From a checkpoint of a small transformer trained on Wikipedia: 5987 steps.
Each number is 50 + 12 x the weight over the matrix's rms, rounded and kept within 0 to 99. Layers, rows and columns count from 0.

# layer 14 MLP up, 448x128, rms 0.164, rows 51-105, columns 0-63
60 41 43 43 49 35 69 54 34 78 35 24 19 46 63 51 33 64 58 58 64 47 48 51 44 59 59 29 40 43 54 77 39 44 69 39 53 43 54 67 46 14 35 71 58 33 51 51 52 99 52 45 46 43 46 58 24 38 72 62 45 57 42 51
45 48 78 45 52 64 36 33 21 60 66 70 50 40 90 66 28 33 69 48 53 35 06 71 39 42 76 47 56 42 55 67 44 65 54 41 62 45 36 51 56 73 43 70 52 34 29 53 57 46 51 62 49 72 47 52 57 48 53 24 59 27 70 24
46 52 52 33 42 59 64 49 53 56 38 51 69 44 38 49 60 48 55 45 61 48 66 58 72 54 75 41 64 46 40 22 56 24 37 54 55 46 56 54 45 77 51 23 54 58 56 58 47 47 40 33 56 45 50 53 55 59 51 78 45 41 58 57
18 46 31 64 53 73 62 28 39 22 56 35 63 69 43 44 41 68 39 23 88 38 27 44 48 33 56 49 30 61 51 37 43 51 30 24 42 30 43 46 47 53 31 56 45 72 55 39 45 44 62 43 52 50 46 66 55 22 80 81 33 44 64 45
36 40 49 36 46 36 38 50 38 62 64 60 55 39 54 64 27 42 51 36 57 58 28 60 53 46 52 46 56 45 46 44 37 52 47 67 41 37 43 65 55 57 36 66 55 35 65 40 46 48 50 55 54 50 59 53 45 55 63 49 46 60 47 57
23 57 55 28 22 60 59 52 49 66 65 66 47 44 45 68 40 43 52 53 43 50 60 45 47 44 57 36 62 37 51 54 38 68 37 45 00 28 37 44 48 32 53 32 63 67 24 59 52 47 38 60 46 32 50 23 51 59 67 49 42 44 32 57
42 44 48 42 37 48 46 52 35 58 52 43 41 72 39 39 29 56 66 57 43 48 54 68 36 39 69 65 72 50 54 44 56 47 52 65 41 44 48 61 34 56 46 42 68 58 51 42 69 41 54 51 30 52 37 49 45 35 41 58 42 36 48 46
24 42 60 33 62 56 39 34 49 67 57 56 52 48 67 49 39 53 44 40 49 61 45 59 58 48 51 27 48 50 42 40 36 49 47 58 42 51 45 52 56 47 48 51 67 49 49 24 38 65 48 43 56 42 60 46 48 66 36 57 82 52 50 40
45 47 75 33 67 64 28 49 59 24 56 42 69 58 54 72 72 41 21 55 36 39 44 72 30 50 38 57 44 51 44 40 56 28 30 55 32 60 81 48 43 67 47 34 47 61 38 41 38 49 38 57 53 32 58 54 54 38 48 51 25 25 42 81
67 52 22 46 27 68 57 34 62 53 34 41 43 61 26 76 56 49 41 65 20 36 38 37 37 60 58 41 50 58 54 45 61 41 40 47 34 53 83 42 58 67 35 56 53 30 46 58 48 30 40 33 48 56 28 51 54 34 78 56 46 53 58 46
50 55 56 54 41 50 51 46 43 41 49 42 48 49 35 54 40 55 55 51 46 48 48 55 46 50 46 44 49 53 64 50 35 36 47 54 44 41 55 49 35 45 44 62 39 41 53 65 43 43 37 53 57 44 49 51 59 41 52 44 57 54 52 42
55 44 51 47 49 51 47 52 51 47 64 51 47 34 51 48 44 48 57 52 55 47 44 52 53 53 44 49 53 55 48 48 48 50 47 48 56 47 52 57 43 45 47 44 43 44 50 56 52 51 45 43 50 51 54 52 58 52 48 53 55 46 55 45
23 54 38 33 49 84 55 59 46 44 62 26 52 64 54 46 53 32 46 47 68 39 42 61 50 41 72 33 45 42 52 58 52 53 67 53 88 57 78 53 55 50 38 50 35 46 46 38 46 66 40 39 57 65 65 53 41 70 39 26 60 53 46 63
34 53 31 59 66 62 49 46 40 38 62 44 84 33 29 43 53 48 32 46 72 51 53 17 40 41 49 79 41 48 55 40 31 52 48 49 32 32 26 58 40 40 40 47 60 48 59 50 66 35 49 50 45 45 70 59 56 32 45 78 61 46 50 60
52 42 35 56 70 59 39 49 51 50 53 68 36 50 48 33 24 73 18 59 54 36 50 41 38 44 42 59 62 50 58 46 48 38 40 39 37 41 61 50 28 37 51 62 66 79 64 30 39 55 42 49 48 42 44 72 28 28 65 32 42 45 54 58
42 46 53 53 43 52 52 51 42 42 56 38 41 50 48 39 44 47 50 39 54 44 48 61 45 41 45 57 38 51 45 39 44 47 42 37 52 68 46 61 48 52 30 63 50 46 55 46 48 52 54 51 59 63 36 53 53 54 48 59 62 57 50 42
54 46 48 47 38 67 43 56 52 41 46 40 56 54 55 57 53 45 31 33 51 59 45 44 24 68 44 34 52 41 48 58 36 55 65 46 62 57 60 44 38 51 76 47 50 55 61 66 51 53 64 56 47 80 52 38 41 47 50 53 49 44 40 53
51 44 47 52 42 35 58 50 48 61 49 50 68 39 47 53 48 58 49 53 60 57 56 48 56 48 65 44 49 57 54 58 51 42 59 49 51 43 37 62 48 56 51 40 44 52 55 52 60 37 44 40 54 40 50 44 62 49 52 41 47 38 48 55
56 41 41 41 30 38 59 47 15 59 52 33 48 50 61 36 40 30 61 63 53 68 40 42 36 43 48 40 53 70 51 46 38 37 59 50 67 65 40 63 50 43 31 51 27 54 57 43 51 64 30 64 60 38 39 57 43 39 40 41 29 58 56 52
42 45 52 44 58 55 50 59 47 58 54 43 46 60 73 53 45 41 61 57 49 47 50 58 49 40 58 54 56 43 39 53 55 38 40 48 46 46 54 41 42 34 51 48 33 48 46 57 51 46 44 57 49 51 58 60 50 49 58 54 39 52 54 42
65 68 47 42 22 57 51 70 37 56 27 40 85 43 62 33 54 18 64 52 38 41 51 55 58 51 49 74 54 44 55 63 52 62 58 53 37 51 38 54 42 62 45 65 50 57 49 56 67 48 33 77 52 81 40 65 56 49 35 65 39 60 58 42
42 44 59 35 40 59 50 66 39 49 45 48 47 41 56 62 50 50 57 48 34 50 51 35 64 50 40 58 62 34 62 67 42 51 47 60 52 36 58 38 41 51 32 43 55 43 45 60 61 73 44 48 48 71 44 54 56 58 48 41 58 67 65 38
45 61 37 37 65 43 41 55 59 57 54 49 41 47 59 47 36 54 56 58 39 60 48 49 49 56 49 41 42 38 37 46 54 55 49 49 50 59 63 58 42 54 49 55 59 39 51 52 54 32 48 45 63 53 38 51 65 48 43 47 48 54 47 31
44 38 38 36 50 53 39 39 55 27 39 55 38 62 56 63 60 52 50 44 64 47 56 66 34 30 70 53 54 47 40 80 39 56 37 49 54 43 77 53 19 58 48 42 22 58 37 57 39 17 86 31 52 48 58 60 55 39 51 56 47 60 51 76
54 32 43 61 24 44 62 31 44 49 60 55 31 54 58 45 49 62 21 34 44 46 59 37 24 45 53 29 42 58 49 53 30 54 56 48 46 40 62 57 45 31 49 46 63 30 51 35 68 82 52 53 51 57 54 65 59 47 45 53 52 63 41 55
47 52 59 43 54 61 54 44 48 60 61 47 42 51 53 53 56 53 54 33 45 69 45 50 63 49 51 60 58 46 59 61 60 42 57 51 44 55 50 48 55 51 41 57 57 47 46 41 48 59 52 40 54 53 48 35 50 47 56 44 56 59 48 51
35 42 27 40 20 71 39 38 53 61 55 45 48 30 62 31 45 39 53 37 49 09 50 46 40 33 54 40 59 41 55 61 56 28 53 20 60 78 70 43 32 65 61 70 53 37 71 44 35 53 47 57 52 46 57 59 36 29 83 57 45 54 49 39
68 39 49 27 27 55 49 64 66 80 56 41 55 38 54 55 24 52 49 36 41 33 34 49 43 41 48 53 75 64 55 61 37 85 64 63 20 34 73 69 48 40 57 50 62 24 41 32 52 92 24 45 54 66 32 61 45 40 57 54 34 36 44 47
46 47 45 70 34 38 53 47 66 46 66 40 33 52 51 56 53 63 56 61 54 45 58 46 64 43 69 31 38 40 52 49 50 41 46 55 51 57 48 50 33 39 33 42 53 48 55 43 66 40 37 48 50 56 46 70 60 48 22 42 51 65 30 46
28 55 61 49 51 46 64 39 29 67 47 60 71 63 44 47 57 39 51 38 37 73 24 28 81 55 64 63 81 40 74 41 55 49 46 44 43 69 64 43 44 21 60 40 26 55 62 37 34 50 71 24 54 73 51 39 57 63 56 57 62 61 57 43
45 62 41 63 58 43 48 54 41 53 42 37 49 59 60 48 43 67 56 58 56 47 38 54 47 54 48 51 53 49 51 41 71 40 57 48 48 56 55 64 60 50 56 36 54 49 62 43 51 50 39 50 45 58 48 55 43 53 56 71 45 41 60 60
52 50 31 26 30 67 68 50 50 55 58 41 22 31 37 54 38 53 65 66 35 66 47 65 60 29 49 56 61 39 54 59 49 58 47 33 54 63 59 56 58 57 28 65 51 33 51 39 43 50 66 23 48 70 66 74 46 67 66 61 44 67 62 55
76 71 53 63 53 73 63 55 58 61 35 52 64 50 36 61 50 49 52 33 49 37 26 73 45 50 45 38 51 64 66 62 35 65 46 21 39 46 57 52 21 51 28 30 41 49 33 28 51 49 65 27 36 86 53 69 81 41 47 64 47 57 39 51
53 41 49 63 57 56 46 37 42 42 27 43 39 70 70 62 48 36 25 23 61 24 74 62 42 47 38 67 56 45 53 40 37 48 43 33 39 37 66 40 55 35 44 48 49 55 51 63 29 31 41 57 65 39 62 70 63 28 34 85 69 52 36 55
42 55 33 50 57 60 55 63 68 46 35 59 46 48 63 52 47 46 63 53 39 54 59 41 49 57 58 53 56 40 41 37 56 46 41 56 43 64 42 45 52 47 50 56 52 67 47 51 46 40 60 42 58 46 53 44 40 51 49 57 67 50 44 46
66 41 45 45 43 42 39 42 38 44 54 57 42 54 47 41 57 35 60 48 62 37 58 44 61 39 58 32 54 28 45 59 41 68 35 34 47 43 67 76 40 40 54 31 39 50 83 48 34 43 28 53 57 24 72 57 82 54 40 56 60 60 61 49
46 36 23 31 41 64 40 46 40 45 59 43 58 63 77 84 34 39 48 48 47 37 31 44 37 34 60 48 81 39 74 35 67 54 38 66 28 72 48 42 48 62 24 40 60 54 31 42 45 48 52 75 46 93 47 56 36 44 57 37 30 40 35 21
57 48 41 53 41 49 43 53 44 52 49 43 47 49 42 69 52 54 54 56 54 55 51 48 60 40 56 50 48 43 60 58 57 51 56 45 42 43 49 34 46 58 47 52 43 55 41 51 54 41 45 52 31 35 46 43 52 57 64 46 49 60 49 44
68 61 42 58 53 60 49 27 61 69 43 61 46 55 57 55 55 44 54 44 43 29 48 37 49 30 54 43 55 50 40 39 47 62 59 60 33 64 37 71 57 45 61 57 65 49 60 62 54 34 66 45 60 46 43 41 50 58 46 60 57 35 54 66
29 70 42 25 62 27 31 57 34 48 73 51 43 41 53 44 39 35 23 51 53 54 47 40 49 70 51 42 14 56 41 64 56 58 53 60 36 36 41 57 55 24 63 48 47 57 60 56 48 55 46 63 84 47 68 68 64 17 38 41 59 55 42 39
51 57 24 32 58 47 44 44 39 56 48 60 50 32 60 47 44 41 38 71 39 45 37 46 62 57 56 51 45 63 48 45 28 45 54 61 47 52 54 56 42 42 50 48 44 32 60 56 33 51 42 41 74 42 38 39 54 60 50 64 50 58 71 59
67 55 59 48 53 49 48 50 33 50 60 51 48 43 67 54 48 40 53 41 45 58 60 77 34 66 40 52 48 68 52 54 24 46 57 39 51 59 46 44 45 56 67 44 72 64 54 47 44 29 56 37 59 51 51 63 50 48 47 55 57 41 53 47
65 55 21 29 40 63 31 61 22 41 64 51 41 34 77 68 73 38 36 56 55 67 36 61 46 27 44 91 51 62 20 47 29 58 59 44 41 34 51 55 58 59 54 50 59 34 49 18 66 63 43 47 54 59 44 39 61 74 36 48 44 49 58 38
42 51 48 43 54 49 57 52 52 55 51 50 56 61 57 57 47 59 56 50 48 52 52 48 59 58 54 56 59 55 38 45 53 51 48 49 48 43 60 48 53 52 43 47 48 54 55 54 56 63 50 47 55 50 40 50 53 46 46 49 44 52 38 34
53 50 19 49 65 48 31 29 55 41 36 26 42 25 56 58 39 36 44 41 39 44 75 76 57 49 53 27 48 48 67 40 50 56 39 47 54 75 34 64 18 38 49 65 69 52 75 50 50 39 57 48 53 73 37 40 52 41 64 38 51 59 17 39
59 55 50 37 31 68 40 34 60 70 44 76 63 39 62 51 57 49 56 73 56 53 53 67 42 37 49 35 61 45 57 66 42 71 42 37 44 61 35 51 32 49 40 38 52 67 67 41 65 45 46 31 39 50 50 41 37 54 43 26 62 63 46 45
48 53 46 43 54 51 53 55 49 44 59 51 45 44 49 47 44 51 53 46 41 44 36 43 46 61 56 38 58 37 53 44 49 54 57 44 54 55 72 47 59 49 40 40 48 51 40 50 47 48 56 56 48 41 61 51 43 45 47 39 49 55 42 41
38 56 47 63 47 36 30 67 54 39 48 44 28 73 65 65 35 64 59 50 47 51 47 43 33 35 55 44 63 41 33 73 53 59 45 55 51 58 48 52 56 44 43 34 40 55 66 39 42 52 59 32 54 65 55 48 62 60 41 74 40 32 62 48
41 41 48 46 42 66 47 59 35 52 26 47 45 77 65 43 29 62 40 49 60 58 63 65 62 54 51 58 38 27 41 54 67 42 19 58 38 42 42 49 54 58 39 52 50 48 61 58 60 45 25 33 69 51 43 38 44 56 52 42 40 40 41 58
52 61 52 58 51 59 69 51 54 55 40 53 54 56 54 54 42 51 53 53 52 42 54 62 45 51 50 39 65 45 53 48 43 55 45 45 65 50 46 50 41 61 52 53 48 47 53 50 48 54 55 45 44 39 51 61 63 49 50 53 43 55 47 61
44 57 51 45 57 45 37 49 41 31 54 48 56 47 48 56 42 57 56 51 61 55 56 44 46 59 40 51 66 52 45 52 49 55 48 58 52 54 63 57 48 53 53 45 54 48 60 52 43 62 55 47 52 51 60 51 53 61 51 59 56 55 45 34
64 54 35 49 40 52 43 60 54 50 67 53 57 61 40 53 52 39 51 58 57 25 54 60 52 45 62 43 58 61 27 79 52 29 55 49 55 49 42 58 44 54 47 62 52 43 61 34 53 49 51 50 70 68 35 37 67 67 40 59 68 60 55 59
42 47 85 49 65 63 32 52 32 40 43 62 35 43 73 58 43 39 38 33 45 32 42 69 56 58 43 45 43 43 40 52 54 46 37 38 68 48 32 70 53 52 03 30 51 68 38 60 58 47 55 39 40 36 69 63 54 40 36 38 50 35 49 28
62 49 26 39 32 45 52 69 44 33 71 60 53 39 48 25 73 63 76 42 43 43 61 58 53 37 42 41 43 45 51 64 46 50 49 32 42 62 54 34 41 36 44 32 47 72 76 46 36 59 24 44 45 51 56 57 62 48 41 40 37 66 55 50
54 65 43 50 47 69 79 50 69 55 53 80 42 40 36 55 40 59 39 62 59 35 52 45 48 28 52 36 61 55 41 59 47 61 39 70 65 47 76 45 39 64 46 30 74 44 41 32 25 51 37 55 62 54 62 53 47 41 50 46 42 48 46 37
# layer 14 MLP down (transposed), 448x128, rms 0.168, rows 51-104, columns 0-63
46 29 71 20 85 49 29 38 53 46 30 51 66 72 34 50 19 56 37 40 51 60 44 43 62 47 70 49 60 57 55 49 50 39 48 50 50 50 52 54 72 57 36 34 48 50 33 43 44 39 82 31 62 43 48 29 37 69 43 13 65 59 31 42
57 36 55 51 54 77 46 61 47 33 43 69 58 56 63 66 35 56 46 55 81 39 33 35 51 56 43 56 59 40 58 44 43 44 65 45 54 63 69 56 40 45 35 56 45 37 45 32 59 38 45 32 21 43 45 71 67 42 44 61 26 46 56 43
58 59 41 51 63 46 52 58 56 56 45 46 45 59 54 78 29 41 53 65 54 42 74 58 56 46 67 62 57 42 50 30 46 30 51 74 46 58 49 24 47 60 70 63 62 49 55 64 73 31 71 59 35 42 53 68 81 54 34 63 49 51 56 53
35 58 83 71 25 35 65 77 49 56 41 71 44 86 65 61 45 64 41 63 65 34 65 43 51 61 30 55 62 75 54 38 56 20 15 45 55 56 44 30 61 64 36 44 24 48 55 45 45 27 52 62 46 39 50 45 50 50 69 56 23 74 76 90
50 34 50 56 36 50 55 55 54 42 41 37 45 26 67 50 35 52 73 49 52 67 54 45 73 32 56 49 62 53 62 27 60 24 44 54 50 50 50 49 52 43 49 54 63 45 59 54 56 53 56 47 43 49 50 61 51 58 63 55 46 44 36 52
63 31 69 61 83 26 56 18 54 35 28 54 60 54 44 35 38 27 41 62 57 48 41 38 39 60 54 33 42 49 54 61 32 78 45 56 60 50 51 41 40 54 60 54 29 23 57 35 44 64 77 22 81 45 61 69 66 30 38 61 68 36 50 66
54 74 42 51 57 29 41 50 60 55 52 54 53 53 43 42 58 38 33 56 71 60 63 51 48 38 71 44 41 42 50 48 43 46 61 41 47 61 36 22 51 49 78 43 38 63 63 53 52 63 48 57 48 64 31 48 49 44 17 52 55 71 76 46
39 44 58 48 42 58 43 55 36 64 35 54 49 49 46 60 61 46 63 62 58 50 50 31 39 60 35 65 52 56 57 41 46 63 60 44 52 55 62 48 43 64 33 49 51 53 40 58 44 70 77 53 34 45 40 52 50 45 40 51 55 43 46 57
88 43 23 45 37 57 25 37 67 46 51 45 51 47 42 81 41 54 47 67 49 59 56 60 72 43 53 47 33 53 48 64 37 52 44 37 44 57 71 43 44 68 62 71 32 77 14 53 53 12 60 58 34 54 56 37 57 58 57 87 44 63 45 56
65 33 53 47 57 73 37 51 40 55 50 76 69 68 32 68 49 40 73 37 65 37 55 45 41 52 41 73 47 43 59 53 32 34 45 57 45 67 57 79 51 52 59 62 55 59 30 21 61 62 63 42 40 35 75 56 69 40 31 44 70 60 43 65
64 63 54 51 64 58 53 43 56 49 47 51 52 56 55 42 59 62 58 54 36 59 46 42 59 48 43 54 51 48 42 62 53 59 44 52 53 58 46 40 55 67 52 46 47 48 44 63 50 33 41 56 50 33 56 52 60 53 52 26 55 44 45 51
50 46 55 43 58 56 49 54 55 50 47 55 51 49 49 61 49 45 52 53 60 47 51 62 60 50 46 66 49 51 57 48 54 52 58 57 57 55 49 46 49 47 65 45 49 45 58 55 48 59 45 51 51 49 57 47 53 48 53 45 50 52 50 50
45 44 54 49 82 43 62 70 46 56 79 48 29 50 37 57 40 38 35 65 35 55 55 38 47 68 43 45 58 36 53 45 62 39 59 64 60 50 53 66 59 22 31 56 27 42 42 35 41 58 41 34 51 48 57 47 43 35 60 61 61 60 39 56
51 38 63 45 23 44 64 45 39 20 54 44 57 39 30 55 52 54 51 61 26 52 55 40 54 63 40 47 68 60 57 39 53 47 51 33 54 86 66 30 39 51 60 49 54 53 67 57 67 65 63 62 37 63 33 43 45 36 61 24 65 40 34 20
43 44 50 49 43 61 51 65 57 91 43 08 67 36 62 54 83 27 50 38 50 47 61 45 44 54 22 82 29 57 55 22 54 39 70 56 58 51 48 47 47 53 60 47 29 67 44 52 48 44 53 65 39 46 89 60 34 71 59 59 56 55 67 53
54 60 44 48 47 45 48 57 41 51 43 53 35 55 58 50 54 73 43 50 62 43 59 53 39 52 42 49 32 45 43 61 53 43 35 37 52 60 49 43 34 47 54 53 42 40 48 54 36 44 54 54 54 41 56 70 53 62 63 66 59 50 50 43
51 66 51 45 58 57 34 53 57 37 55 55 49 45 44 43 62 54 32 52 42 69 47 51 35 34 68 50 50 54 47 51 55 44 50 56 41 53 26 39 63 54 33 39 49 41 54 62 57 54 44 52 50 49 62 52 60 23 58 42 48 41 43 56
37 47 63 66 61 42 43 48 54 57 45 59 55 64 48 49 57 55 65 59 56 51 40 45 54 52 57 47 48 55 47 57 51 57 42 50 42 46 50 52 65 43 48 56 40 45 42 50 49 63 52 42 56 46 56 64 52 53 51 40 62 55 59 55
73 49 69 42 71 50 48 41 54 44 46 57 62 70 51 44 45 58 47 68 45 43 53 44 57 46 66 33 63 30 26 45 33 56 47 53 46 50 45 64 50 49 24 41 40 35 45 48 34 45 57 33 69 57 55 52 68 50 50 50 52 39 45 60
45 45 57 61 44 56 54 48 50 55 45 56 50 47 54 46 48 44 48 44 46 52 48 44 50 50 72 66 52 56 64 38 51 51 56 62 44 48 52 43 48 59 38 49 47 44 53 57 50 56 46 48 54 59 58 58 45 60 55 47 50 61 52 59
78 46 49 26 55 59 44 51 38 63 52 37 49 38 34 83 58 33 32 54 30 63 57 40 41 72 45 48 32 39 57 36 50 35 30 50 35 34 71 83 31 39 61 75 36 26 49 50 51 37 73 24 47 77 66 52 30 38 53 46 60 57 49 48
34 47 57 69 40 48 54 38 50 53 41 40 52 48 62 60 50 55 67 41 60 61 42 65 48 36 36 67 60 69 69 45 70 56 56 44 52 57 39 59 34 42 50 46 37 47 51 40 48 37 70 38 62 51 63 51 46 43 55 45 30 47 63 67
35 46 47 51 48 60 35 52 58 51 58 44 57 48 72 45 45 59 56 50 48 48 56 58 67 40 37 53 53 51 57 45 36 52 44 52 43 37 48 62 47 50 60 46 54 51 47 46 41 49 41 60 56 43 57 42 49 44 50 49 50 49 23 35
50 71 40 54 57 12 51 52 36 31 31 48 60 47 38 37 60 58 39 53 37 54 42 33 45 64 33 62 44 56 49 46 48 57 41 50 27 40 23 54 46 59 54 91 41 25 46 38 34 25 49 64 53 44 52 52 36 55 34 46 42 58 63 42
60 45 60 62 46 37 46 40 41 62 26 51 39 41 52 51 59 59 60 60 49 40 63 48 34 26 53 55 39 53 46 46 58 25 43 40 44 66 53 53 53 54 73 39 66 51 67 45 53 78 59 64 56 39 39 49 55 66 30 47 46 66 41 48
30 47 59 53 44 50 40 55 52 55 40 62 62 62 66 57 57 42 49 61 51 43 37 54 44 54 34 31 57 52 37 52 44 45 54 44 55 48 55 44 50 51 54 48 54 54 54 42 58 56 59 61 55 51 48 42 42 51 52 53 48 68 60 54
71 61 51 69 63 50 34 46 54 44 61 43 54 55 40 43 53 33 63 30 54 55 68 41 36 36 66 47 44 61 53 75 52 43 53 50 68 26 49 76 74 39 43 52 28 51 45 51 59 69 50 36 58 47 34 51 55 53 45 57 56 94 42 44
49 30 56 32 99 10 49 31 78 68 61 71 59 70 49 42 27 40 13 50 37 35 66 45 59 63 48 51 26 70 28 29 41 52 24 55 61 42 45 66 60 61 40 66 65 91 72 50 29 47 39 47 53 42 75 78 52 52 56 35 60 79 80 89
48 61 57 61 51 54 50 60 47 28 55 37 39 46 49 44 50 42 55 47 56 62 73 54 44 50 28 58 40 62 46 53 45 39 58 45 63 30 46 58 69 59 53 45 35 67 45 48 36 56 26 77 40 50 41 53 61 55 52 66 40 47 47 39
58 44 38 51 31 42 43 79 67 54 42 47 69 62 59 40 47 66 70 36 75 39 44 62 56 59 55 46 63 68 58 38 63 68 61 61 64 49 48 58 59 38 52 52 59 42 78 50 54 47 36 46 39 39 51 42 52 40 47 48 44 49 47 64
32 51 60 40 48 52 55 46 43 53 36 54 37 43 59 58 39 49 60 44 35 43 50 47 37 42 55 31 25 46 50 74 56 61 40 59 61 42 63 52 54 37 52 48 51 41 60 38 47 54 44 46 43 48 36 54 56 47 49 31 40 48 48 46
66 62 28 63 55 50 40 64 68 30 45 62 57 43 46 62 76 44 57 56 47 35 39 58 62 52 39 73 62 51 54 35 59 77 50 42 47 76 51 20 81 35 31 50 46 41 60 31 30 37 63 23 63 57 32 64 44 44 58 59 64 50 68 47
45 52 38 28 35 72 28 40 48 28 37 19 72 50 31 54 61 45 66 43 44 49 67 58 56 36 56 46 28 43 75 35 62 74 58 69 46 61 58 40 41 69 78 53 56 40 59 50 56 72 50 44 40 42 20 50 43 57 49 46 49 44 62 33
21 22 22 52 44 58 75 28 52 42 55 60 45 40 26 51 51 52 65 65 49 50 52 47 29 40 37 52 41 63 58 38 68 51 68 46 55 60 39 35 67 46 92 24 64 40 63 53 54 41 71 66 55 73 66 42 42 54 43 51 39 61 64 19
73 50 49 61 42 42 49 43 48 56 40 58 46 42 21 46 60 50 34 39 46 53 50 47 46 47 42 45 50 54 51 62 49 55 61 56 52 47 45 60 61 44 54 47 38 41 54 51 45 49 45 55 50 59 61 44 61 51 37 44 28 49 45 54
62 39 44 56 63 43 63 50 79 60 43 25 45 73 46 50 60 52 67 47 71 41 64 57 68 64 41 42 53 51 45 66 66 44 43 46 57 59 53 62 73 46 65 41 33 41 60 42 61 16 57 65 30 55 27 53 27 62 42 42 58 50 45 42
60 61 48 43 12 54 31 46 48 45 44 27 49 58 36 40 58 47 57 76 44 27 60 48 51 53 34 42 44 62 29 46 35 47 56 57 53 32 55 47 41 51 78 20 63 64 32 61 52 62 47 64 51 38 75 24 66 12 43 71 36 48 84 66
54 66 58 60 53 53 40 54 57 60 54 39 41 56 58 46 56 52 47 55 49 58 43 61 60 44 54 56 51 40 48 45 41 61 61 55 43 54 63 50 47 42 56 55 44 51 58 63 41 66 47 42 60 58 52 49 43 52 49 47 46 48 47 41
59 47 58 63 50 34 64 56 69 45 36 48 37 46 44 42 60 42 40 72 64 57 52 76 64 46 66 38 55 50 32 44 43 52 39 53 75 42 55 57 66 56 50 30 48 42 49 58 59 69 44 63 42 55 41 48 41 59 40 40 51 67 42 47
44 66 45 36 28 58 51 31 52 54 47 50 71 79 29 47 36 59 60 43 65 53 33 77 31 35 22 31 32 43 38 81 36 60 50 62 45 54 83 51 53 46 57 60 61 53 41 35 41 29 30 42 80 57 61 54 38 41 44 33 27 46 49 29
45 37 74 61 59 33 53 57 58 43 41 44 34 43 43 35 54 40 63 58 52 44 34 43 69 50 58 73 41 48 65 55 52 51 49 61 48 51 46 47 38 42 67 49 48 57 29 56 44 55 48 54 53 70 41 40 60 56 47 44 29 50 53 40
56 64 34 45 41 38 44 54 45 65 22 35 51 34 44 73 67 52 60 45 45 60 37 46 29 38 36 53 39 67 61 58 66 62 61 51 50 61 48 51 54 54 62 58 56 69 39 41 40 45 54 56 39 46 63 68 43 56 34 50 45 50 52 28
41 47 37 42 28 43 65 59 36 49 51 54 47 58 80 70 54 53 41 49 46 43 55 44 62 38 55 48 33 66 54 53 20 47 40 52 71 41 61 52 36 37 35 42 52 84 42 47 27 41 52 34 55 37 52 53 48 61 54 67 49 62 37 56
41 53 54 40 47 46 49 39 48 52 56 50 54 49 51 52 51 43 58 45 51 45 53 55 51 43 44 53 52 41 55 51 54 45 52 50 44 56 54 60 58 49 58 47 54 52 42 43 49 51 58 49 49 51 63 49 45 45 51 44 44 59 55 51
25 56 45 64 60 49 24 60 51 64 67 79 65 41 61 66 59 49 40 54 28 42 68 56 47 40 58 48 40 46 38 35 30 47 26 46 61 36 43 60 30 43 31 44 45 41 49 27 42 47 34 54 43 51 44 64 63 65 61 49 54 63 27 37
53 52 41 58 33 51 53 84 59 45 47 42 33 55 74 62 40 65 47 52 53 38 54 34 43 27 72 47 42 44 45 53 50 49 42 68 49 38 57 43 53 49 55 42 62 45 52 54 43 51 62 46 59 58 48 30 66 61 34 29 50 52 41 50
47 43 36 51 51 55 40 50 41 46 50 62 45 50 57 53 49 52 62 43 49 51 59 47 56 56 58 47 43 51 41 67 51 49 52 52 58 53 48 42 54 39 55 56 54 64 41 44 45 42 58 58 46 47 49 35 57 47 48 63 39 60 56 40
45 59 38 46 42 54 47 33 52 33 54 56 56 46 41 65 49 41 53 59 52 49 69 50 40 49 48 61 53 53 37 49 64 50 64 57 53 46 53 74 63 58 39 34 62 48 59 48 34 52 39 67 45 32 50 60 60 47 49 60 40 35 35 61
87 48 45 65 75 41 72 31 22 54 59 43 53 45 60 44 71 43 54 48 41 36 53 46 50 72 44 39 35 42 48 53 40 56 53 47 61 81 38 43 47 53 19 48 53 28 67 32 49 52 55 67 36 56 66 33 69 68 50 47 45 51 43 54
57 48 61 46 54 34 55 44 68 49 58 49 55 40 45 53 48 45 41 47 52 44 56 47 56 58 59 43 49 36 58 50 41 58 42 46 53 46 52 57 49 51 47 58 57 62 39 51 45 48 44 52 57 54 52 44 51 64 56 49 41 47 58 48
52 51 57 42 43 60 57 60 52 49 49 60 50 51 49 50 53 49 44 64 59 53 40 45 40 51 47 47 38 43 50 55 68 51 56 46 52 42 52 36 53 48 47 50 37 58 45 44 48 45 46 53 51 50 41 61 44 58 50 44 53 48 40 47
36 60 61 54 36 60 60 71 42 54 55 40 67 36 56 54 48 19 33 41 39 55 53 52 31 59 47 53 48 45 64 43 41 28 65 46 50 43 48 45 48 45 53 56 55 61 48 36 39 36 47 52 56 32 40 41 43 64 73 66 29 43 62 59
11 47 48 56 44 79 63 67 49 48 53 51 43 27 62 54 58 65 72 60 60 47 35 70 64 50 51 50 51 61 53 40 18 40 53 66 54 49 53 58 57 43 51 42 73 84 35 77 89 32 43 43 73 41 48 50 41 39 52 48 47 76 52 34
61 51 41 67 33 38 54 54 76 43 49 34 38 52 52 36 52 42 32 56 44 74 44 46 54 48 73 49 55 72 53 37 62 48 34 59 59 47 33 44 65 60 63 33 33 62 52 63 55 42 62 70 50 41 47 43 26 70 55 55 54 33 52 45